python train.py --n_head=6 --attn_scale=0.177 --tie_embeddings=false --init_std_down=0.0 --beta1=0.93 --lr_head=0.00799 --decay_fraction=0.602 --train_tokens=155300000 --dataset="wikipedia_en"
Each number is 200 + 20 x the weight over its row's rms, rounded and kept within 0 to 999. Layers, rows and columns count from 0. The size before them is the row's rms in percent of the matrix's.

# layer 4 MLP up, 576x192, rms 0.216, rows 279-295, columns 0-95
102,253,157,214,226,205,217,190,228,225,233,169,222,204,221,184,220,206,165,193,223,177,204,162,203,197,180,180,196,203,183,185,213,184,196,196,219,214,211,198,209,170,188,220,198,172,203,233,225,218,198,182,177,192,207,196,230,212,200,193,221,182,225,163,201,198,190,204,201,191,222,173,194,173,220,194,235,240,221,171,175,207,183,186,165,216,194,216,223,209,213,197,205,206,205,214,185
101,191,192,230,182,172,197,198,189,201,190,224,214,195,236,231,188,199,198,199,202,194,190,195,206,166,213,222,191,165,204,187,208,224,180,217,207,216,196,190,196,227,212,228,184,164,194,232,185,235,187,220,212,203,205,213,225,201,215,178,180,202,216,211,223,181,206,215,203,209,203,183,156,194,192,187,210,196,201,201,222,151,232,183,202,236,220,204,201,182,237,146,199,163,233,183,185
111,222,242,135,205,191,218,183,170,215,189,209,245,186,227,211,211,205,201,213,181,223,182,207,237,180,193,227,233,205,243,198,179,204,234,215,217,205,218,221,192,202,193,201,196,187,211,207,173,197,182,176,225,209,201,172,221,212,222,197,172,163,177,187,199,221,210,222,202,202,194,204,218,193,201,219,184,200,161,233,192,195,202,238,201,198,194,190,188,195,172,193,218,182,241,209,202
078,239,202,160,169,224,168,194,172,175,213,219,198,209,213,218,178,203,193,192,213,224,217,227,205,201,222,201,171,188,211,201,191,182,241,226,193,178,183,198,186,188,213,173,162,233,232,190,195,197,193,213,209,184,191,201,198,205,227,177,157,215,211,203,177,199,205,218,192,206,244,216,199,191,217,223,193,228,227,172,206,204,195,202,176,183,191,187,183,205,203,179,188,203,202,189,221
093,199,207,225,215,185,168,198,202,215,183,202,135,213,201,220,183,185,177,207,176,146,205,221,200,185,194,202,172,237,204,176,234,197,179,218,216,221,194,167,201,205,231,234,164,199,161,215,179,186,187,203,204,206,231,240,181,230,245,185,226,188,174,184,208,196,208,202,215,200,206,167,195,212,207,228,212,228,214,187,181,194,226,214,188,211,192,182,169,203,139,218,189,217,206,183,201
094,195,202,207,220,186,168,158,200,173,220,215,183,188,216,210,215,216,179,214,192,181,132,204,186,198,208,185,190,199,194,210,202,224,197,207,208,181,208,212,196,195,168,195,204,187,213,217,202,212,194,173,201,206,236,180,192,187,195,195,209,208,176,162,186,207,230,234,186,204,193,216,194,177,195,199,210,183,191,229,192,241,220,244,223,179,208,216,183,212,220,195,181,175,192,208,187
098,225,195,200,186,188,209,188,182,181,255,185,174,167,193,202,152,220,193,215,198,186,207,182,212,201,210,178,178,241,160,167,206,194,196,233,197,179,208,216,218,188,183,233,233,197,213,183,174,159,241,215,213,232,226,237,208,209,208,150,205,212,184,203,214,210,199,211,192,198,193,188,181,180,223,237,219,207,185,231,208,199,180,203,196,194,207,208,196,234,187,166,209,186,230,202,256
117,188,216,197,163,203,202,233,220,208,209,199,167,165,180,172,195,198,235,216,234,179,193,200,187,206,205,184,192,195,227,179,182,195,206,161,215,171,208,221,193,185,178,217,227,189,184,195,185,225,226,203,162,181,193,227,163,237,223,205,246,200,197,214,188,224,208,205,190,201,190,176,193,223,177,195,157,207,215,181,184,190,199,222,221,194,211,197,227,191,194,213,210,195,230,232,176
094,195,217,207,191,169,177,199,198,154,169,217,197,245,169,206,160,170,225,201,187,164,204,203,196,222,223,186,213,192,201,207,196,190,204,193,183,173,234,189,207,173,258,190,215,247,204,184,187,249,189,177,240,182,170,203,218,219,232,191,219,163,166,180,201,219,209,219,175,203,233,186,186,192,161,227,166,191,238,226,242,173,200,191,196,192,190,192,204,172,225,200,193,229,176,214,224
109,200,180,188,199,198,188,213,203,213,172,146,195,218,204,234,193,182,243,192,197,177,196,210,198,202,220,200,189,187,198,212,230,199,231,202,168,226,234,177,220,174,218,198,176,222,208,208,220,212,208,154,148,205,201,175,223,203,180,223,168,207,181,214,200,194,182,226,178,238,196,183,225,173,199,213,214,203,174,200,170,199,170,201,187,200,204,192,218,208,206,182,202,202,212,204,227
106,241,182,237,230,214,172,236,186,202,184,225,193,177,167,189,190,205,223,194,191,178,183,219,182,223,206,190,237,199,248,170,237,209,177,197,229,213,238,175,192,182,198,239,182,214,224,202,203,200,195,203,216,163,189,200,194,239,178,204,198,197,199,189,206,215,197,157,212,191,206,203,184,173,215,224,197,214,197,217,207,200,213,216,208,211,218,158,218,227,178,220,175,147,201,190,205
104,204,189,199,218,185,172,212,210,177,223,198,184,221,194,199,213,218,218,181,192,215,216,197,204,179,237,201,166,188,204,161,189,226,209,195,230,207,186,171,221,192,187,203,207,218,191,217,204,183,213,188,197,185,185,217,188,216,204,177,200,208,173,194,198,225,189,218,217,151,203,210,224,253,179,219,197,250,177,236,198,222,221,168,214,183,180,192,198,198,178,193,203,213,243,206,152
098,215,209,183,189,202,207,221,197,208,178,181,230,197,207,196,200,197,183,176,195,220,194,220,192,211,198,196,189,194,206,208,217,212,225,152,199,248,155,195,185,197,199,167,188,211,231,208,178,246,204,179,201,215,219,201,211,219,196,218,212,227,206,221,201,209,164,195,198,172,176,152,193,201,218,192,193,232,233,230,181,182,204,243,183,215,199,188,163,182,204,198,199,188,227,209,160
089,201,164,197,209,207,199,206,205,202,200,209,193,180,228,198,197,177,223,236,218,219,188,205,192,174,203,267,220,178,227,195,183,201,218,183,192,205,211,191,181,225,204,199,206,179,216,220,194,218,186,191,225,185,215,198,198,191,183,230,224,211,185,232,204,206,176,175,239,200,183,165,246,192,197,220,201,219,182,187,180,215,165,166,202,162,193,187,211,189,185,214,170,203,198,201,190
102,186,222,201,192,203,196,210,248,180,172,225,206,202,203,197,191,220,229,204,210,244,213,231,196,198,197,192,204,208,194,206,182,207,193,160,224,211,178,206,190,175,204,184,177,224,219,208,204,216,195,202,171,151,204,174,226,215,230,194,244,188,201,208,213,161,204,204,221,207,192,166,202,186,237,198,205,199,223,197,199,190,236,212,171,200,149,170,198,170,203,197,184,212,216,173,201
111,191,210,179,203,185,175,200,189,205,191,201,263,224,210,185,197,210,204,235,193,193,196,221,200,183,244,213,196,181,211,194,186,177,195,203,204,221,215,192,192,208,211,187,224,226,215,186,188,189,217,219,221,206,222,235,223,201,214,200,232,202,203,202,190,223,184,194,210,230,218,166,224,191,188,194,231,209,165,209,220,224,200,231,176,200,219,164,214,214,194,183,154,190,200,207,203
092,231,255,199,180,212,168,211,173,165,217,217,224,201,235,195,189,199,177,188,239,185,166,175,224,231,189,206,182,187,171,163,217,191,216,228,214,188,208,229,218,222,224,186,165,188,161,211,211,201,205,188,179,203,232,211,193,191,187,199,160,167,209,185,230,187,185,234,198,181,164,216,223,212,197,212,197,212,209,196,240,198,229,227,205,209,193,176,181,176,194,181,207,156,171,186,188
# layer 4 MLP down (transposed), 576x192, rms 0.25, rows 279-295, columns 0-95
098,179,208,194,208,193,193,217,197,178,203,173,237,173,191,215,163,183,200,171,182,166,211,226,187,190,175,172,239,191,183,188,172,208,234,236,171,194,178,238,192,204,237,171,220,203,199,189,201,203,177,205,185,206,209,203,197,155,188,222,176,160,207,195,202,229,213,173,206,190,193,182,205,161,191,186,191,211,191,215,213,208,219,205,190,185,188,191,208,215,244,228,180,179,209,189,208
101,184,215,189,179,200,170,246,190,213,208,208,195,211,206,192,180,194,193,221,223,243,191,218,187,235,208,213,171,185,202,199,212,194,189,181,222,226,186,185,226,220,197,185,226,197,182,206,214,198,209,197,177,193,223,210,220,236,221,195,192,213,190,199,186,206,179,212,221,196,209,217,199,218,182,217,225,172,174,170,205,188,181,185,217,194,186,221,217,170,208,198,203,183,187,222,213
109,203,207,209,180,187,172,217,215,203,227,231,199,181,208,205,207,251,191,242,191,211,238,217,205,193,186,226,212,223,224,168,197,213,227,179,213,182,203,205,201,185,211,208,208,214,207,166,190,186,160,189,192,262,214,187,208,215,240,175,199,186,211,190,191,237,215,199,220,203,196,185,227,179,178,204,203,225,169,190,181,176,202,214,235,216,217,205,197,177,182,188,195,210,183,188,178
106,194,203,180,178,204,189,178,205,199,185,197,256,211,168,203,209,163,181,237,203,173,198,192,197,218,225,192,198,186,228,187,167,256,173,190,189,236,210,176,217,196,197,182,217,195,179,237,194,221,198,192,182,164,227,218,238,216,200,218,233,177,250,224,234,209,195,207,209,215,195,199,191,214,202,183,196,194,206,237,200,193,221,211,194,166,203,173,203,201,220,203,214,177,203,204,182
083,192,227,228,168,179,212,214,175,212,218,213,228,167,192,181,220,185,231,188,194,241,196,207,225,232,217,207,193,212,181,227,228,221,209,174,201,177,200,163,198,198,190,217,152,193,163,204,198,194,186,203,201,158,224,205,163,195,170,211,153,214,191,185,211,212,199,207,217,206,223,217,188,180,217,209,217,224,213,199,176,240,150,182,202,216,199,209,230,199,216,194,233,183,205,235,184
088,185,208,173,166,223,219,218,212,246,219,187,182,209,197,192,210,211,200,219,208,148,203,185,210,219,204,219,206,186,199,189,185,225,203,214,187,209,191,213,199,163,167,241,194,232,202,184,193,175,211,202,213,188,202,228,172,230,194,193,185,241,209,212,177,186,215,205,194,181,175,195,185,183,182,209,221,189,226,166,176,193,215,230,211,212,212,178,216,195,189,222,181,171,188,203,164
089,183,207,207,217,173,206,186,173,169,235,195,219,165,196,174,213,215,213,188,197,223,158,197,213,163,212,199,191,218,200,188,194,215,213,209,209,198,238,191,212,211,205,151,199,212,212,164,172,209,236,207,204,213,186,233,189,182,224,201,170,219,209,191,187,208,196,184,199,181,175,176,214,150,214,210,188,176,212,170,232,214,222,239,193,184,185,192,184,220,186,199,229,215,212,209,207
112,188,190,216,222,221,178,232,183,219,127,199,219,196,232,203,192,195,195,203,195,226,170,215,187,200,204,202,248,185,205,211,219,188,178,203,190,219,215,217,200,199,196,224,212,175,203,191,221,206,203,227,207,163,228,214,183,214,222,202,194,155,195,208,225,185,198,170,215,224,175,186,174,214,189,204,206,191,194,205,212,169,176,234,221,181,223,161,237,216,228,197,188,184,153,166,182
087,176,192,239,188,205,213,162,184,212,203,183,193,212,202,183,215,203,210,185,223,213,216,199,194,180,221,192,214,212,159,205,221,221,175,235,188,251,199,179,204,198,232,198,169,175,229,178,121,166,212,216,185,178,195,186,209,218,180,208,216,184,196,247,215,180,226,169,179,204,212,226,208,186,207,202,186,182,213,191,179,217,210,199,209,235,205,195,197,157,176,197,190,212,192,225,190
096,229,197,176,187,199,211,180,206,216,187,206,217,221,222,187,181,212,184,220,192,224,196,186,200,184,200,204,204,214,234,208,207,217,182,188,197,190,199,219,163,203,188,212,193,223,230,171,207,196,156,205,156,175,211,178,187,221,198,195,192,177,228,216,191,219,186,231,193,179,202,262,214,208,186,189,198,211,222,189,218,226,218,194,177,216,198,190,211,210,172,179,202,177,180,210,202
108,189,229,188,250,218,212,210,189,222,208,186,206,174,214,203,203,187,207,193,205,229,183,207,184,180,187,181,195,252,198,209,201,181,211,176,240,242,211,171,189,209,239,197,177,188,220,182,238,219,212,200,221,199,198,182,208,203,219,219,215,195,188,219,196,186,189,210,214,232,218,221,246,182,221,185,185,168,189,169,177,210,200,207,198,215,198,167,198,198,195,196,156,181,188,173,197
119,193,214,202,190,160,220,207,184,232,201,204,181,178,195,173,194,207,228,204,187,205,221,214,219,215,211,165,219,185,224,193,195,191,170,204,247,201,229,179,207,198,199,209,186,208,219,186,206,145,171,146,237,185,200,207,208,218,214,189,184,174,195,183,192,208,190,180,196,192,179,201,235,209,168,219,192,204,203,203,182,189,226,233,204,198,196,177,179,182,202,209,224,227,201,235,226
101,180,230,249,203,209,166,209,190,195,186,200,206,190,199,195,213,213,222,214,184,179,205,228,144,194,179,184,237,218,204,203,180,222,186,212,194,259,198,218,218,184,173,182,163,217,206,185,230,203,191,222,212,185,205,200,194,192,185,204,222,228,186,203,174,207,212,192,196,224,194,175,177,217,212,211,197,221,190,196,222,167,189,210,189,183,186,194,186,202,245,217,212,186,225,201,184
087,226,186,190,212,184,219,162,222,202,218,202,201,226,193,206,210,201,187,231,188,211,175,179,196,179,177,196,227,248,152,235,169,209,168,202,212,192,203,212,188,188,201,183,185,232,217,175,188,189,220,177,194,189,179,242,200,215,190,221,186,204,201,205,223,208,228,181,180,197,198,183,184,176,233,181,212,217,204,220,220,236,190,188,190,232,210,189,209,211,191,210,225,215,198,216,213
100,174,214,161,153,222,194,198,187,175,179,209,228,185,226,201,192,185,184,214,236,208,191,173,220,206,223,187,215,218,215,198,200,205,192,172,221,228,192,211,190,216,166,198,227,193,192,241,201,195,200,243,205,201,197,204,229,149,189,224,193,189,141,193,193,167,191,227,194,175,237,205,196,210,202,204,165,209,209,196,247,198,215,205,226,203,188,170,203,206,194,193,197,179,166,176,211
114,214,204,183,214,195,193,195,191,252,242,248,213,214,202,176,208,206,204,231,159,183,208,194,192,211,190,178,218,173,204,194,200,226,180,191,227,199,230,200,165,228,191,182,198,221,191,225,180,202,207,186,230,194,224,200,177,200,211,220,257,228,215,182,186,223,198,199,203,200,192,200,196,218,218,208,175,191,151,219,206,196,178,173,188,211,225,182,182,188,193,199,214,211,217,182,223
092,201,193,220,179,170,175,153,215,222,204,232,172,174,173,174,201,224,214,195,185,191,200,193,212,216,209,196,205,202,202,203,243,194,206,199,195,205,188,181,191,194,207,192,205,236,174,203,178,200,243,221,168,186,248,201,130,216,182,201,186,195,209,207,211,186,237,229,185,241,212,208,205,155,194,183,215,175,220,218,199,210,191,197,208,200,192,175,210,146,153,209,202,189,174,191,200